Each number is 500 + 50 x the weight over its row's rms, rounded and kept within 0 to 999. Layers, rows and columns count from 0. Numbers have three digits each. The size before them is the row's rms in percent of the matrix's.

# layer 4 MLP down (transposed), 896x224, rms 0.0953, rows 768-830, columns 0-111
105:491532490562589452551486482515532445500496458498573366455478425528522518511446479555560559460526517429539555540612418569496480456417520473488547449594426534464479500523528454442446515426514515469485494394420520455483410483513484518572498470422501539579561506539474506604423489442508417505514437510431472578401459434493460549583499508443
104:483505532596471413521489512575537480416518468522423531481480451521480503418619474521494525515518396507512567584456396500400423472536415543517525533426487553491497445468506524494480540493431444504672575402501508525509538500555537585520549512504421380435579550431471503531462587491520516472498441501560487489405544631504421591454551468497
094:555478549430557549561617435514456495468534428576547539406548532463500462537494489477521523495524544536549481442470528572520482440449424465457590426511489521580483536443440476526480563450537545444447517556403545417497424480416452477587486513542471431530578557474559523485497496569420642507521485470516453502547495563461467484441461575580
103:509578484548474513501412553477504455512564447514568582516494444477414472519416521526595509487535537577518534520496471463547406480536503559496520550542491491454523456555471467538407526517546382527507516592377484480433455581566468515578467409476464466458419482504419491554425545537406437503507472529495473437479495572522530465495505479545
107:518524605609448469505521532387515492510528506517454432532477543483560506485583467450509490516522517477451531458484522534463488530417456522482553520512571475529483541466368481446446481486576528512407526519493513415578446561471537452400518475535529439460516394575533514471385554530551573472480428369455493452560493529477515482429517457513
097:587544488534420475535511521497574511491559574485453433428455520490484469478479525579460435534508472530562523505409572522492419535441466470544564548537466495490495500439486411507455514418584462427477408475456458475507409467550491504483359478447452481467568510481543543458537482463481589410525548466427449464471435454547455461418469410517
093:550485555533493483458503490530440496486482462538445500484511509453536503434454574399443455493512351601547505547496511475556580493524458567494531492584478552417495398468496501532564464578436554458467438473466484544539471556557620455439456420519465490473494511534477454512460494528390528437551555466632545565437553494533501537510523553555
105:543531491429490525523518561535592460498428541544476470508425577508530480539574535403489525567502579537440456495494485530469425443535588499525500543572400462594528456508465515449467548500507477523500565480470499528446451486458496525539374488515502495579463589455409554443593691619555485581491572482507412508471513518558432486525524476495
098:470450462537486516440542536499512509544504426562508489585488468477455449512506371533448497414506485535498496540444529485433466548446560495496484510642508491406460507492555531503551512448490551495548451484503561430501472510485425465546528491463438532539472500438558499486620574483431570508492577419465486475496601550477495417513504431555
095:487538424550502437514444549593431520482512488525510475559488445457444478437444545602394412430531410450504477484541465490453453628445512414456511599545472583529537473548518440467516430465540450501485584465419424439512450490477397517466587536487546496544478523530604513458496468557524476481456588438602405454375520477482449422452490457447
098:505516408478472441484493458487436496462528475513470535431479536413556457542462408482547614523542571514478477597588510533557538474428484465569531568545506466496494511479526544436413559421658483496583517461573487519466491475533617527499490498457549463451461498496492556558464548498590449525493483475591487494507487503526505485435564456572
102:421492501412579467507540549614520587518490519521472545454526398445455535657483545520512499447565473590514609459479502599471555598514487473477533526469422494554484550508552582608595517464610482548426487500544553492407480488438467535527504514527576494423491535486465460496468517438528439577531564544554516367531506449493441471443453502495
100:542464482480433594562487464506466385500498523497518479465423523483472428523511607469410589532463502514408520524552553494550457508523401447456492513527371476438477481520459489504433573535526599501527513563393518547432529467578537539433562601448497478558503516462406453476475536485506524506565455480578544541456594458454464496499512535518
099:498556529534540557530505448577473500499521498515524557474559451495466442469558493555481554489433462471544466460478541467510488572442516444522451499528521531486470524551562416543546529503503480564506472397413527631486439474533536446398530514484503510487489421450493498548598503555529515441504512521423508592542695501554501489563633433515
093:451441460479412387494549554436469535557489470518511441537524475492415493531463432578475478569531484485421662436562520443558479490488553511577519489481483499463506551540512454404535515499476571453483500529483518527592485421570429538516529481559446481451550542507534450397457461477482396494548539448567514542544496537610407584631504487600
095:529490463495417481493427459510493480541521494542503476546466517458475530456456464535516469530543491461508441530497469454602524563469443535458527568463587515505438552466406430443401438496517463503418448395473336506617489620539491531522562492488520452514587506381517566504491462449486533516498494529510467573414525497634403526444568479528
100:490478577449420534487517511474451487525465503445514470440488516440520483475451475465433535539570565525505506450574491424433498617404440447471487543544520561544458542482460487604544533455466472526513544496476477471439451505465489437587564460541414487508423555492534422540515540546449495506525536523567502425530455499537568441492539526570
098:501594470514524511443427442469529531458461498586482421537465539473534390496581577475431487529540522509553407506543512530413522481514550403514544550598501602435543528499533533505521545528483575514604470480508500467488544487486443477417498515409523536533516504520477520400524554530486545473480528571565548506444469518572473595428450451545
105:574501511470462525497441467485470468538539467465503527500467593518427499458555446556501568585525392448488475528569527625457436465575560500516528416470433446490415544451424507460607537509508458506419533369493566440606527461537432531503433475538607484408452463468459416507597576477496478514519532485474513388467508519518509461485442484410
098:577587559563467438544548465528490436526469469519557485571450551509467428581455529432486549461412527475527422521452527464520419523503524590450542581514471507528455482476535511457418438466446518553511460447501541421396436449485567494564511515492466418527559476547456498521399564519545483506538517544437442523530479566583496585447463496398
104:471414548491514500466562453422460438402498451475424477521500439506488568481507479420512599436511520536532472451513573538497545475364553527480376456476524455496384428447522489459542514503482440581444530534383542575452433457536565513472492475451507478472534515505473493523631532511521429518489499500560496550625434474437557470515514476480
098:508557540527527463532455526497534508508508461537505487472438512545433541424450481464551559563496470495403488431620556522458436517499440555394515436472538539567561553585518489468469513568520535372641531597531496538566457419467537433522522578449469455453561461483592492459489484584496610414423450476465556450453512531548560425506520488542
101:447431533493569491520486558443519538531435547501488444468406460458485539514510593465509523532567484627504517515513539472473466478523589462576533535447488570494484532480521584447538448537491470415538544519478420604496454567475526472417502402504555425577558520482540510529542551523501531570459476386537511479428533422419555470600477477507
100:466404415471399538610540563525515549455473495520508539620433539409541519506427479595553496574414537476437424429540477443538521391473596435534502554471470440433500487503508470481614506507556558433517464565528474629549564534564494434477460454571523601453515481461463533454483541444520486565490461522451607545590458509495470506508513506481
094:535491490481464513399482457548434419541572418459503466609479485467518535475408533503491583597473527429483419534609492462609549581439455552444409520596528555489529586523468541490614510454542492477557454501450485434439496560495450499428483463492472557524447547564579480520413524466511502545516486459486505499466474590556481583502509589508
098:448443495480512570491582426502437497605513600634510470477494533443554542510502468487356488427494563534476538428493526561535552517485445558543509534480436599462508484499468500538509449499474456453428481434483521537509456490492517439463452479478548518503525502452459484555496576472432400487541563510486464565550550558570518505612548532432
100:464505389492521595551483490583538492437465483536502423548487482468473474537428544470505359470474563459379512536432560535471401457481508528430406469488554433493497477542578533466618518542423403500510463539452455499598472499547530532501562481564484537584487513488585535493545493456468533462511501513443508377564434469536526499386509488507
098:534502412561421456495422441574512524529528506505558560531492513465459534495480504560408471554509499484508577442497563432487449477480458464416510386494525512422531538466432451517446562458592471390529352476530508544444434481486497466508530451495409456553481512497541592546503421480445605471448500513516453450558472562505586493442478496490
100:541523463360540462448533522583492477489445440599456482516519501465571455551562561586467510482540552468510570492485511592470434546565535529547493490529587480428477478531533486637531534520579482476556474489509442443569485428406477448469457557475460530459526432527495435512517521486534557492436452517479547474515561480515470515502371538436
104:485570535421540482467570555469518425413494519551517504434477450466447422521488585503423492496592478460468546506566555495477566571545519467432456389529527531533465578431507511502481474460505547531444519523551513525465505595512486525501399491467545492518464449510458524538617600536562507475465465452494551524403482478447494465527581477489
104:444515454507395507475476491406462492476545499454487545461453507528445408576496607538570448504363551530443492453488458539480495482442540491497571543496515541508544419466478424595458574610551515538589521459520431589527514487505505517545434554546498480479537549521445490415480446519556489418563551484451487438423353555445348504550421528404
095:482525476480576543526525469432436509559563445573552506391561530507404496531511604457542546513562463483500536453514535477547468606454540422465532508492437548632529536509529448648489490404599628495567421451487461547471486567455470489457446478498518430560531531572426435388470519449514558461573482434566495493519450457569393532484441440491
103:452457566564368510477492530506447510462540446537559523456563587498423542544489389426535521464469466502464576494481537549532507453513433548516442496463324519544518541510426538503439504501447451478441549483447478544527474462501523565451550516491533589476446470529440498492446483562414386489496431552525509426495549516543530460550461404471
093:536438499542351543550475489525594517526537574539565514506511411434435338510488536542544554413543559503503575522487572475480537598539388507432412536468532485457432549467551600370552494486442555547538447557523479455481545518468516515483535421435531476572508441452487464538424558498459543510539452417526455477426484497555452526576509587468
096:475523508531504486510539406543553473494559470495506500589505436501571503450502602416557473528501555459525537514493583474524494487549506528437445447515535497490546577504524558511517446453493466483520483418454547518464500441522571568366521498453522441472549523376518541463577599513484580382531515524550449548509554531548671416491487468422
099:565474562515502436439524460420511425510473541544514427624555482566556498558552468461499468448451542528501477518476505575504517545455516520525502474657470451512471421481519514492533524571518540484376504463485448496577554468533491477445489501516506527539392517514574511579477599545502447463574455476559534470431422544481486452540480509585
105:564470492483626499420408421452442535497537504491482496556503465493491473499559529399480484577478520486510574485458479520526454439457631516630562468581495504459473556425520386466500448538542445481425420444464486532462536548462553476531488443460446512444518513511508517483449502419596537514479510524557456518408443481478547475451568439387
098:471539530471520524545433568506501534525417514415506506504485645450466588536563652476554571476510489470526514395493506586341432566565431467515442396499467493492603444454539556483492531488476450371471410498474459536580526456502532555483494592447446568479495485500470588510557540458449483469504436427549537489467520560380511481514473491487
101:545510450532524528579566537538425450552563464471547518480563502465515536458527565423550572480534506500552494476515489508483387553582474478501558467436474492558534530540597468446506498506476623517482620494539503493536514560411461416560484465625553531464502442426547525457397460478499520493533488564589543475520484561500550526541506571526
097:522522498484532553498574511513539458563473532501455477459491516521537396552498440534468428488532516508444411493443587546540519428531577446519613488507517505389605506471433512411474583500469487450543519483397488569489467462416462554528421606516498427540557472452516525492564481530422549509572503465578578395449486526480458543456434518473
100:526506472496468553504480557468521553423437514394596392458527563484534514522526517487528479537421449515521463460474533530493417492474610490514495541480475475490458561493548462569554450557612525466507469389487554516457513526523481472460504460450521541487482479448512483519454490497527479467485530574519516424488483432541631513534509550474
099:471526476537526467515478578541512496505567566605506478553499597532619548520415431432475535540452534478542548398468527601512463513440525533469538508482476485444491477529516434425465445508516572533510461533532474424544502488473617618518594507552522669498502429442545522496475637468491459508477569495505476518566506428529502545500531568521
097:421546590441488484553507481477449553523481449537579529579492584455431489505549426570463558550558518484454510543485583476577562506496413530516461466567505434504605533504535532509531457517418497485565430520534480483531582585393453446474478497491530514584455458476539522547494529519563456520454557474437542551609444406537481448509483455515
107:512413460534484523525547535519503440445479531494508509551539599483503478560519478507490507499440483508565407482474573486496556527603496556537495440491496485481436570472502492399604549526555517568527480481435404574492464540484541549556477581453462467448440490521436449521578513679514465462413485523499521544539451532509598517498509490495
102:515431541476471445384478502520481583460385520494596497482467540476469442515542458522496443515571480513468551453442447529434466554544442515523557545562491565538494480515472480445537449441464423537470519550451461408482588504550486524461573532519556547525518517471447502580539370479497528487512597466493523541546429472385491435457542586468
098:501459527412471525535512453516525490533489451474496459521525477407469494453534458609507437423528505335459559492536538524534505543427481542444413533504526478546512591418586531584531558529469488502471522428573447568501565404536558534523590442454561522461553441477507411422546547494573468529501474484452518503543548502491481567531569554484
102:399528499532488454548557553572541485511463455572548570529592426484484466605490539472517494432443498569479578472556626591505395492487512428536490502515435437508505501471477451526500468488462537545555524385536440458555563485483480549433508480463505410512572475472489550591410522476462502496423524474536570449544603542476475558508509550524
104:537456547478463499520500491465488463462493510502488404554447471432425382546496481525486534572527437528445483466529560603470488551523471512594527550551441464431454456442540537545569465444443560487505640439476452436618599518496586464503429464456551591603480425521426515450453482561463547488515503500524578537560496470490491502503569444513
095:461492483560459570536505478494562532529484486588480519566481591477427517455540514519491449517420508489498519497436585472487595500430476378571480565446454510462562491458535637545447406483532563550511432530378528498526422515448466439418415468519469469504635509492493571518447516528489499457512395506546457482465487441503544457490471543458
099:600504456504406496476509533493510520457466549527566449405596540600495523579524541462550504558507455509495513516479545619506406503522470369477529509567467495501494555470424473485521552529557527479415492407658503555522492531604561563493502580474490516462422546509508518496436514487553419498511503524603399544518499486478422460369504495472
100:554465533507483545440421482450503573439544548483493548485540539486552501521576464535439508472570510498510478404552605488486435393468455409399434488532424485528490522509552503602617399447456418484528437486536472502553497499454492490486525596465569508440522614527523449506547474467434523550440583509534500481435585558413557495462464443510
106:502475543609565507474480459413498508374475613536522402528547543503520537509452374521486547431577535542494472502458527540486551595491511492437423435430509451546545432510555495467581506496432493518468581461550473521538530483471521439406478448513574483469476469538518484514480547562508527465470464526478465500565400487572508508458502497552
100:495473490486506582497522579443497543499482466485511523587590543554450431485391534456568590466436451563540459601464542500507497472430486468468526526511548518533594443504450487472431536498466500497487489450441476396436473464528474561487537524552605462545519535510446413552531528480538575572544572519518475445443440498515502551401467556455
106:566495528557355420501504453517429526458420524450577561466574441578547509537415455509476440510575462542544518518474507487462514364558579520564501472513475461539468492542545427456519501526505488534444520438489507474590642530524440496527516501492441561460435422477543519484420537523578472447521501419449545572463402523544458511479527509505
103:476534549527525544531426385538457547501428534465540455533522434465538489513453503535487508457560577460365564445491481482367480510524529446608531505480510446621486532459446546498488469545499465514504531409460514432522550516489517547447507500478531411480561501447536673474566444511449468504511480531418580515501517523466501495496459512544
101:475475489471507578526540563554527555459486468493461526454516485552551502525436515536544492494472551564532451465483568540443518372532509501504416596526472568618484589487563500531497466462525510506553487505425516510507455423573480496530438443376553525465457477512397488441488479458465440576431471468487453492526416526449600482459535611443
096:534543542527529458523458429447462542518499504466571497547505455480478589520615562459455416484467579485539580457587554500480494512526495543514575508601506499571439549549533457518449453565488516406620449542460454559521498399413464493442494498504504468502480580364523468538486549553399468463501518513449541576471584474530505489565562406454
097:388537514505483471494487525539426529536519433490411468449473524481417553385410537514532536537488488391473517594427474517496446432495571452476485528604540475507515370485493385460445441592485458468481557487477507549511465557461494491523544549465452531553559512589451524530522452546449485490455493427509425511552538544551470554511487449479
101:542481497437501474506520516559496522457469502527486536448504447514523517568392475480519459466522563586551516436548451556508547547453476640520555473508480463400448547432477528472463586540544540540528543596504499558458505369449512580558511470439444563481467495478521472474504511508539539575414512601499457533487435493537466483455476621536
108:434514494544528506496573501531507521571485559420491548566447534536545475463464496581487437518499560464413469509515536463490543518576527466513544460424572536608415456547427484546585506490438472500532570357439518578446523496560571496489554545526461463447475519510499515472489630465537512461559502516526561579517500507417446439513552437535
093:476465474496544580440459515496481510500518463605532459454475585490526515554523443550466515528494497495479560522558537494482440526531555510648579494538479511449487521499509436500491487495524508509517505470436462523590506497433554513480483557578467514525521534574509445499516514511516522399537500479542530492496504432518493554503553528507
100:497493501510564534491409497503495539502402641465557496573539565516541465474468524517477477403518446480464546418413588560469416465503517582484477457514458551508518442451502467519552474487457486439493480384498437459521460513501472484542463433481456571640575565464564502493487571432506435553415486602496484423531460566432471600546537506495
098:437465341441591527536529508562498464535459460456518496507483558545475501541473502451467580639448558475455444526461539544473439520523537430578511481523566436446490525476422531494388513449550502517474498471470477460539394541415539576453444484486566456451525581509493510482510478565510595416431404409524390486551599549560472527497539481506
# layer 4 MLP up, 896x224, rms 0.105, rows 769-830, columns 0-111
102:507452551536510450466590502515498451444526430458441524504530488481465526465474366493496434464500419460547522440500435514483502529543485637472512532408500445554431468536495627521560531532451434435484500484493537511448501546554499470481505628615513409510567521428448547575549507451479520544510563527409433544545532481481422554486435459563
092:568462565415532552421563489368558506435519395576463521493409499547608499445477454465536515491537513431507534480500504554426526466422531544448430509515524434644494493503414609436539441525485529506538512522583454430502513578552469493519556486467448425484509524555505558494516451555528478450421534412478550487542523504484462560473570492462
099:456464519566545471407522452534524566438525502477547559487529493485471478467373456547537503537526432525470477470517490538503536567490549510525683537483528561528533451578552511418498382463448527470548527584534504591484415521472559518496464487544481469545549563520485413451503433495556424516498593506497457557432531523524506551544540472455
103:520380517462522548408561571493610472514484479459397520467524576540534454521480518510501484491485528569525529454508524489526529493421468557453523423535479488596517505521497429536500427451509381404464533452465525553542455521529501460433625490420575564480530518503463493483507450534550549574480537409529564496470464512456573376435455485538
093:449520514546470422476520665397511472457442494571422482508436545562515564443488560494500456544512509464419581452508471550487471557541467513455514541306428471541500534423406498523420570577587517467430479408431538536477503518472446532417477568589506466527418476460597505457534524479482519493521519531403531456583514526521472444445454489484
091:583396547487567453404494400588510444549510478533487537535504553404484428435484442459441479453473461435520496533595485475501610504467610444510436540473587498516474466510500565541492534454505450547334479552472481397476500523421595451585531507541411451542448459467411520552445544430524568511518459498474528544493399415461554589588443457535
105:494450539452446517548378479496520515479414544499556554561487535503467462459476437473491420441458493479486557480477539590521453505513547428510501473371548559589473463541561558464560445505471543471511500514516524462560485593507445511480564479480374471590616443597511488581468491514551523547514614572533531569463586507481536519498529523420
098:448459510474449468421490489626405416494474501561510522438475569571546511512471453503556487501447499513468401505541464533472515507547532506499519548565495489456477527487497392490431479487436498488597548513570489507428551468524577581554574525464446630468525484554504580455494474540557489478544503487489526474522496603453428452496559498441
091:496393504482487461494559515525440488545495639435542466531422502478505507454466548482484560570532517501482484434548469542516557520594433531465555523427521526491454482575430434487518508511430479556493467612452453531516425533449491408613543649560599539447505486459523439444464487451474505463570522536511502523621430385510442546501603473504
098:581465482456491459421587493444381412469516505463544464477528551483588483319549571426439513412481467480544436487418532640496521428432449537445538427522563418546531478498485540469481543507535482494516497479634618494454476523572521524458544518440591526483446419565516500553482464461526482552585519476562489644506502516476468454428410438526
099:467502613566571463532514545500519467550489487446512471456500547513462548462515501478497433481495529410541488479530484443470559446535495510575504515517463541526508429510501593424529484508545506433427471503483624555510511595460522542507519525490568478526466484495524520566539421541570479423479548464443496555430527581466545577474571471591
091:429491492510454571493494532544574372453544481475502486535511524509577566488483451428446472489428505417510404470614472526552509445485453501428555581506466488468485464434623478614559512484533554432518519485545501508432485517567508528509472514438459492488511507453526480580514540490536413522521527522474573558593540431366534574455502461487
102:482504472529472484413500531510411574480594538450478506475528494548485437469474608442430476512454508503498526520573470386550465377564549478405483445515447483521555441471524576456436474484434569494512516528560508528432476448576417525519458525532466525452536418509581440478549463486457488410506545521550553497513408431523436546512574531397
094:474536516535477562557475544465515464502467485571533428506416507502435501481509473509520435401423511471511455412541392490476452457536591474471597531531503547480458470511475429533457502506553456489454530541571436463449544520623503419441445465561512433422521414471433582535580459589609483483521512487510521646535484423415550545544477526515
101:458495502488470537512468467508580537530433602472542426478442468559507459403470568457465515471565396376440530566480440542565544524488520563486523578469511457491392470494501498538511485481607465531483476458506517572417475557425469431420419588520446553463537560478508464507505362547523549582520471478451446544568468392456569524473519515489
100:419467499617473422499485435530518478554536513533392509535488563536522462543552452573523506536526468459516401423511495600455527600511478544506505471496452445510508475475516558471486408531361479442445580514487469501520544469554531536526510550494435521352522535443501425562534408476450484459444501547496515543429542477559491611596428470449
096:454418553516514509538423464383496500491481438584467482519531517471492463457548420518498494581551492468519500506600545496488595509449484504441483495562615559555481359430562570549512490489490440508424525479544493454496455546597498570610573468471490492532511506472370498500494491470452488518540520446565519554536478493410527536486592452390
109:452407586478553492471498444495485448483457498524502517511485529545539463527580479489498467571526565500470470512455387492559473577550457549506606451550486516594503434536540568387497470450368502524485463491540451504438503534486466498446441491502549487527513427580490517443539478608550504435491516586441436539532467476485481493586519542550
099:561554517482470474455530545510493439573442448486511436476498551533582612467584471491498539464586536430559544517439502540423534539436513530589547492476446546559441434447551509389530504495445410625500496506519497455522487525623593435538508478618467564471459517470413464493520517547476498478527574486409507405499519450526498473466451438492
104:487473493543511451597475543501582456405461465552446455486439572544527462541574552392507548420541481494423583486466537544598511531576485477538446441535462490438446456555458576409497517487546487501511497425469554495460481570448530485374416481503588463403456550571494458511534452470460467455400469556544592458549454402489480473564454523446
101:522520492590450401488441501445541477428556592520517471455541544631409583483516511495467521437540523476549476421480456510531402521457471489496605473491482498439504521539511460502495454464574595542584575551412423555510470524628502467521552562467466495393607464487521489470479562471572583522497542561439477502571515587436506501548499513500
095:468565595484385445479576517476493520499485564481541447518489542473453448505443443446587396504538495509435417457542475459379460591491483538546433525484441621497382469490563480515489513551425577503503526546636493549421435425523583504440489415586377469469560458539453484542574489530500555529506553537461514471517476509483398545569504516557
100:476405506464432558543544415470520395470507532454447492477479588488442499469507514505533432486486459499441479516481433581524598502562548427507437436543427522548501518509502533463452537566371523461457574494548461573514522491437549369513518394503520544446477508491509532569525543549463542518510583485481536499511559610421463455577405446567
098:393468487539505534520451472595462458491521454501456560545526569502495395410449557513538533625554456424503449544530405469563405488528441549576528451496352456506454398474456461508542466480445412501499537472536553429495566483516585478442418537560407530580588485535542513484534441567569608528500437467531475485505533524501516428586625478547
093:577439475503537468558554465491445447475495415517512601485595517519514510416499513501490429542478455354505490560544567527579521529520608445542362517394570516511516560535490482476471601516508471532523569557468475495516518520547448493565449501565609424460537461454403437515478546482509536534474463504564466442460425467558540502463603455464
100:496412598495433449560518537455500530544499526456481465556460541469517457513487496541556452465540502490504453461513487500507459493405561507519516523557486556611487389542427554491515461430436460556413561464534481460515481495419469494441520474496480439539457510544575376474443493491492394525518479527541431541542477474465531406450462515464
096:501423471562488539537518466426487494439480526556597510525499441553409489436544515501459422516478512376461408494555558499534465530518515519467465483472542544536506421547447556543506547570541586470532587541481495491463623477557488500587484566494504458434472500466506413549499543409469528567513567529472466483446456494460529377460461443457
094:534491525538527546615438446531512549546491426580382486407512600631427506468465510436498481428514491468549512492513433444526432466461469510444528533421446403483543480386411468458419491512460458460396493519557429519500500470556522450476518486486503479494534418389392506462468493523572561468560554522504492498600532531483495527469511558499
102:517505483485487394416437538435545443470450393500531571506441459523558524537362515502551491504540492539551492436584498513558486425502528569467498498473481560546441499465569531564454451496509571483507513475469462548545532515506525485581545576483542428638542551524452505504464496471483531465487491431498457570572468482513564412592467566535
105:456515607544412475544453542449474418484476518417478509483481538503532590541482441456656421447542461512596500521563420530482565555491619579463533443578485510524502505501498511505548552505480532431596509533563526618486505499477453402542405566507484561513570484463482475518465541485597525469459520449488492440455497515462556533473485513479
092:542504584483474537518487470541468515454469435546428442553479621477468543584476475527485516422561391471452475508506485489503499563498520473539474567507524528544459512363542561527530462528491497529464475581539501467509530544487509425542439499628479531484522464563544503597558469419499462490502566541556485455508447582500467556408548492530
105:459463497464477461412519507448472444533477430470427493562524582534561620487532467426615486534589549480510475526518490480465507462504556417527526536480460564613560415504494384550446547500476494478383480547599496496510426474569448493523483484572512502486471578433482504474612491494456588454520510411537397495494526484543539429524451468504
088:518535523535530553519569502531463461565524450384468372407483555474472514504497465397519510538520482380507469534499473502598439532538523527565556449499472478449458399494503493484531413541471475498551485478454501507549487500493560424462525555582462582421492477508534492548566501544591498516445526493471547492569463452418552405528488434602
093:570562578494472482528528576452471524469538512629444486588500562556486567489528467503427443439476403418514397587484506507553441585632541463518537520414478474531467494552536501500506387478474372527408504406518475509523458562554495402501495438553505466649532511550470418466515463542523498543494492467578451423460559490448510547498502542504
101:432462483516531514445457535514499537498503461454431429469449617452449445485479536459550554560524432497479490547481479391536540491558549460536582475431426472549465506561445426439474514487404457476493544552529583466520572552401507520560536613518535519482459507517467466599530369474479491567431458482433575545601533494584542539430455522548
107:515463547529457460491451478521441476420505553367439528581467573486551503481455501375533447569523515477443558553500418505445476495557563555431538447476527559561581515516482501519482495506484466509463474446558531582508536529539452446462460541444462565406513534566451544523557524540518454394552410504424560523555617596481514551538416500421
099:503446561449445537444571552481533515400600537452505565540443503471467507507541494544452467599440457456535553484487462427586544490477580545563492527492444528531476509402426493439518498549598346603481499494501511481563569516526563500440456545605379492563469553473459437552420472484519542551525479528539454541450503516506506411398501415471
106:474496496538336475467507491508560534592399587555415542561571520553505551522477583458593509448424515425489508369498521485532538464507538606524428523501509504564375504453453552467448486491502537545528480558596434590483527504527443454529454526476529519409552545477481419553578519424490434472585471459525459624470515527487403421438444485502
098:431505539480462441439515500531523439522596523517443550492530525552518483498548479457557478479462365481446397422444521550612472518521484448556484461534588549458547454420482377503567528500447455472537477501565530533418473435529556497556405485560529484470512489512540523473553437504549557531557559508549442480546364457394433491573516483537
101:494453503444550457494425457475498510554580514577505519425380598563487551536482554468459422545446609504483492482419469467517426478502522495527552506549552449477464468538484461383489386411513522547479416573470342420457483541453568502553449454498624460455593411467436513475510510493531485500455469553537437540475505512481518532454523423502
098:566490527485522408523504491496463483567556469499446513429496585460513500474454560459591454481442507467539511504583535500416453392512524516565478456492520439417490504440476543472598469574462425502539482575620523469456514501444563438478515515443513458564393534570521483486501498485468570442401518399540509514473524548429548494464520460570
098:584450504491546383378441543512514526466440473562504537565466442556560543483488458470454479439503450514515462469552531530388421523587576510541495480495514511557468481531546476557516505513518436466544550541528434574371478488509433495470552510566516458526471497555555438572464473514535469518470491577541492488477500436502450473463507450469
113:491509475594482517544493444504507452570486481432439511599502553503404451480483529494557449452549416419542410494524491460463533411521508456454505477507460485607475490473436477443553471488494338522496589514541452439453472415532471481512547578499447540484405501564420482490598485580540550482540517584490489601616447517612483482519467510466
106:437443557444485427458542459476525492516593565445403396471458509495465528534459468498439450456595514491454496427597470500581464566417432563552505496474515564459444471592441435444472473484557517556493498530523556445485532533557456507487495500550577557389511508531457462543538514461508439500425570465563455579405476567480543471471510476392
099:518439459436350544545534486449419547605490470522522531473504525507440493411495498479543408527488488530506563597495447419571485447491520560442502470484497508436442475552485493549439448509493454508535452541507507562520503492452491488515541550476509555555487472527557442549463535516459432482478519570476480538556476392500526505544530585473
098:463469483551452522596547559504435511520554462430509503468470460506504449510523533460666512484568512466555511441491521606478512498487462468454479403596447501475397478475513548448568473532454456454435583523463496413378404514468509499516589581460556501420555503590541465542428454531530517526489524526459478551496473486424467413474440542452
102:558428529505549506574611515482385479413483395478595499460591570595543465497506489543524469495550430490418593397498570462493415606448494513466438517442431465527503501407442556532500498569477453542536587545494560514471449508551478391512491525518549485362515464532539513523492474536523507489484522448525506513499504521468537464475592591503
094:585468476449491447474466478513458546484487425524481577563553470516482504445525503489450389641528585526392511472572591497487459489524439473496471451393432464496529561500536551423454543516520512382468544447583473383500441544548464536548630464545513505550470481572541538485551416437530504528473575559495506539489440500501496545458594481443
096:499454564558512555582409513517566458494498479447461489473444549516436434469490493428497550434423498454437470487568406442485528482495445539529473429467477507571580457599536506512504482464564556416462463524411473490551579512481556521507518525564588454489672525561484525563459374461610556445554564430464580477539519534482493568616507525519
103:520482543586532486553432511463523509511411570467555516551550470535521526463451528488583476474460613548533524441592440483460495445508537581430589413468498478528522485625490583433533436429434538440506523434467532497469540550474550554493565504511474480603480514533451442529504525502547447463481458552456626493554631486553501484563567392530
110:487477501500443565520509514468422499427479409481510590496458494472602549443536445535460489504512549465546480456590518386494504483491487584468523424449383519499461360509513517503486455494507546390452525454523523417550396496572450450518486534544503536549549576544482473496576451538426450422529518537454490509472438515449567671557451482565
098:507507546492520454565453456496472533510454491457423587449537500484507498471408484436492461524497458544457591473463422524562490439480529517494547559484546593521560528446542466567479528516559552634498539525597563513499513490456529489488500456626466582501437395454470553535559513464525423493525618538501627541525472459491503509523361578484
104:456424541574461524522566488518524517542446563633416480437526501569471561479515491488532516473425553497446506514528532418515509480488433488450427473538510516497461561484619467473585498489472510501477471505600538478445489507480507483605523507451480608558549469493542450503544493456515597591417428431429410570522407424504411529531448471524
106:479537501397466558491490572460512459462448404491550503517533578475425513391439514468518465556467536509525534453473477548453549495606450450482484488503473456525430395318506469441504521593555443494557491505525370504502470510452513528502526542487399549536519465389376429469557552470494537474476511570473575572510519565473452439553531495546
103:487480533464528519441530543453482389479584446453618458457484445414436561462482428475571389533427456517582485555478427567434445526460556511446439509495380529454503483441549449466508532578475481546558501579513608563379484538570520413547420446511488481507474512475424530461469462420540490483450560442445470495476557415421444569560524580435
102:552402533497563412440479458554435516515558480485498525424607510568521513458500577476421418446493512458472462492576494523493493408507485532447479479470521453599478507554473531504482486585512511513513529552585551535441474500531478490489493592568472579439494460522439446536543450475510472394601589595515509552541458444569612498585456409530
104:578532477527515446523442497455413543543452467544503517401536472513470480467401408511607486523504576442503520426527497474538510371475515485512538500488514571528518438473547470542476442551590521523446600626490495462495530591410501518478408463469490576582593494563489504595583524577517603520555525511437508564517449535500515571486564451527
099:510463486571482501462586463508409426507494497545438484438552469447492450477446579485526491474517585480543503370593528479581483455468561508495455470466512413550464536429450560508582484530462405497546495513582507579462445487587512484558535505394386510439549499468436449587605452488461548494507544552511486505571461502452509572491578375515
104:528473533445488481403510446410523600523549525535482633523534492417476559502529494470484490459502523503512492525553524457561523474486517540574474485584450432462450452532521514382486511490497505437491485586548493521507493524518546551513504522639478534493501488537488581588585446502565546480508498532388404546475494461440452440566478530505
093:536474492461523495451539392499520531623543410542477539579435514581505587505498495472530480537504469527499472484604499472440428525405504535453453480569515487541478561410486544528497481530496474499481513522542473415574533609515459491454493502485541468427545439493471536493487465501444488566542568518501472584490547479510493527434481422499
101:446429534426466459499516474541436482510561501408497658475474506541478514582507538475438461534536454517469496515442532476528519428537436571494551535528495585523449532407523556577512499540538539556349530515496531501441461523556423391534484497512470538466527423548482401534522494578466468513475539520553500614496528529421462529499544531514
094:483438532482500441526554541537468434492557462444434531571509561486504576518464495461551500439543470542572492554537571462536547491554464542600496451486553487529456515448445540424540489494522487501563498535513614513421460487561474470492422491539548483424513407551422537472576480592545420522546479553501527567525523476499451503582510484422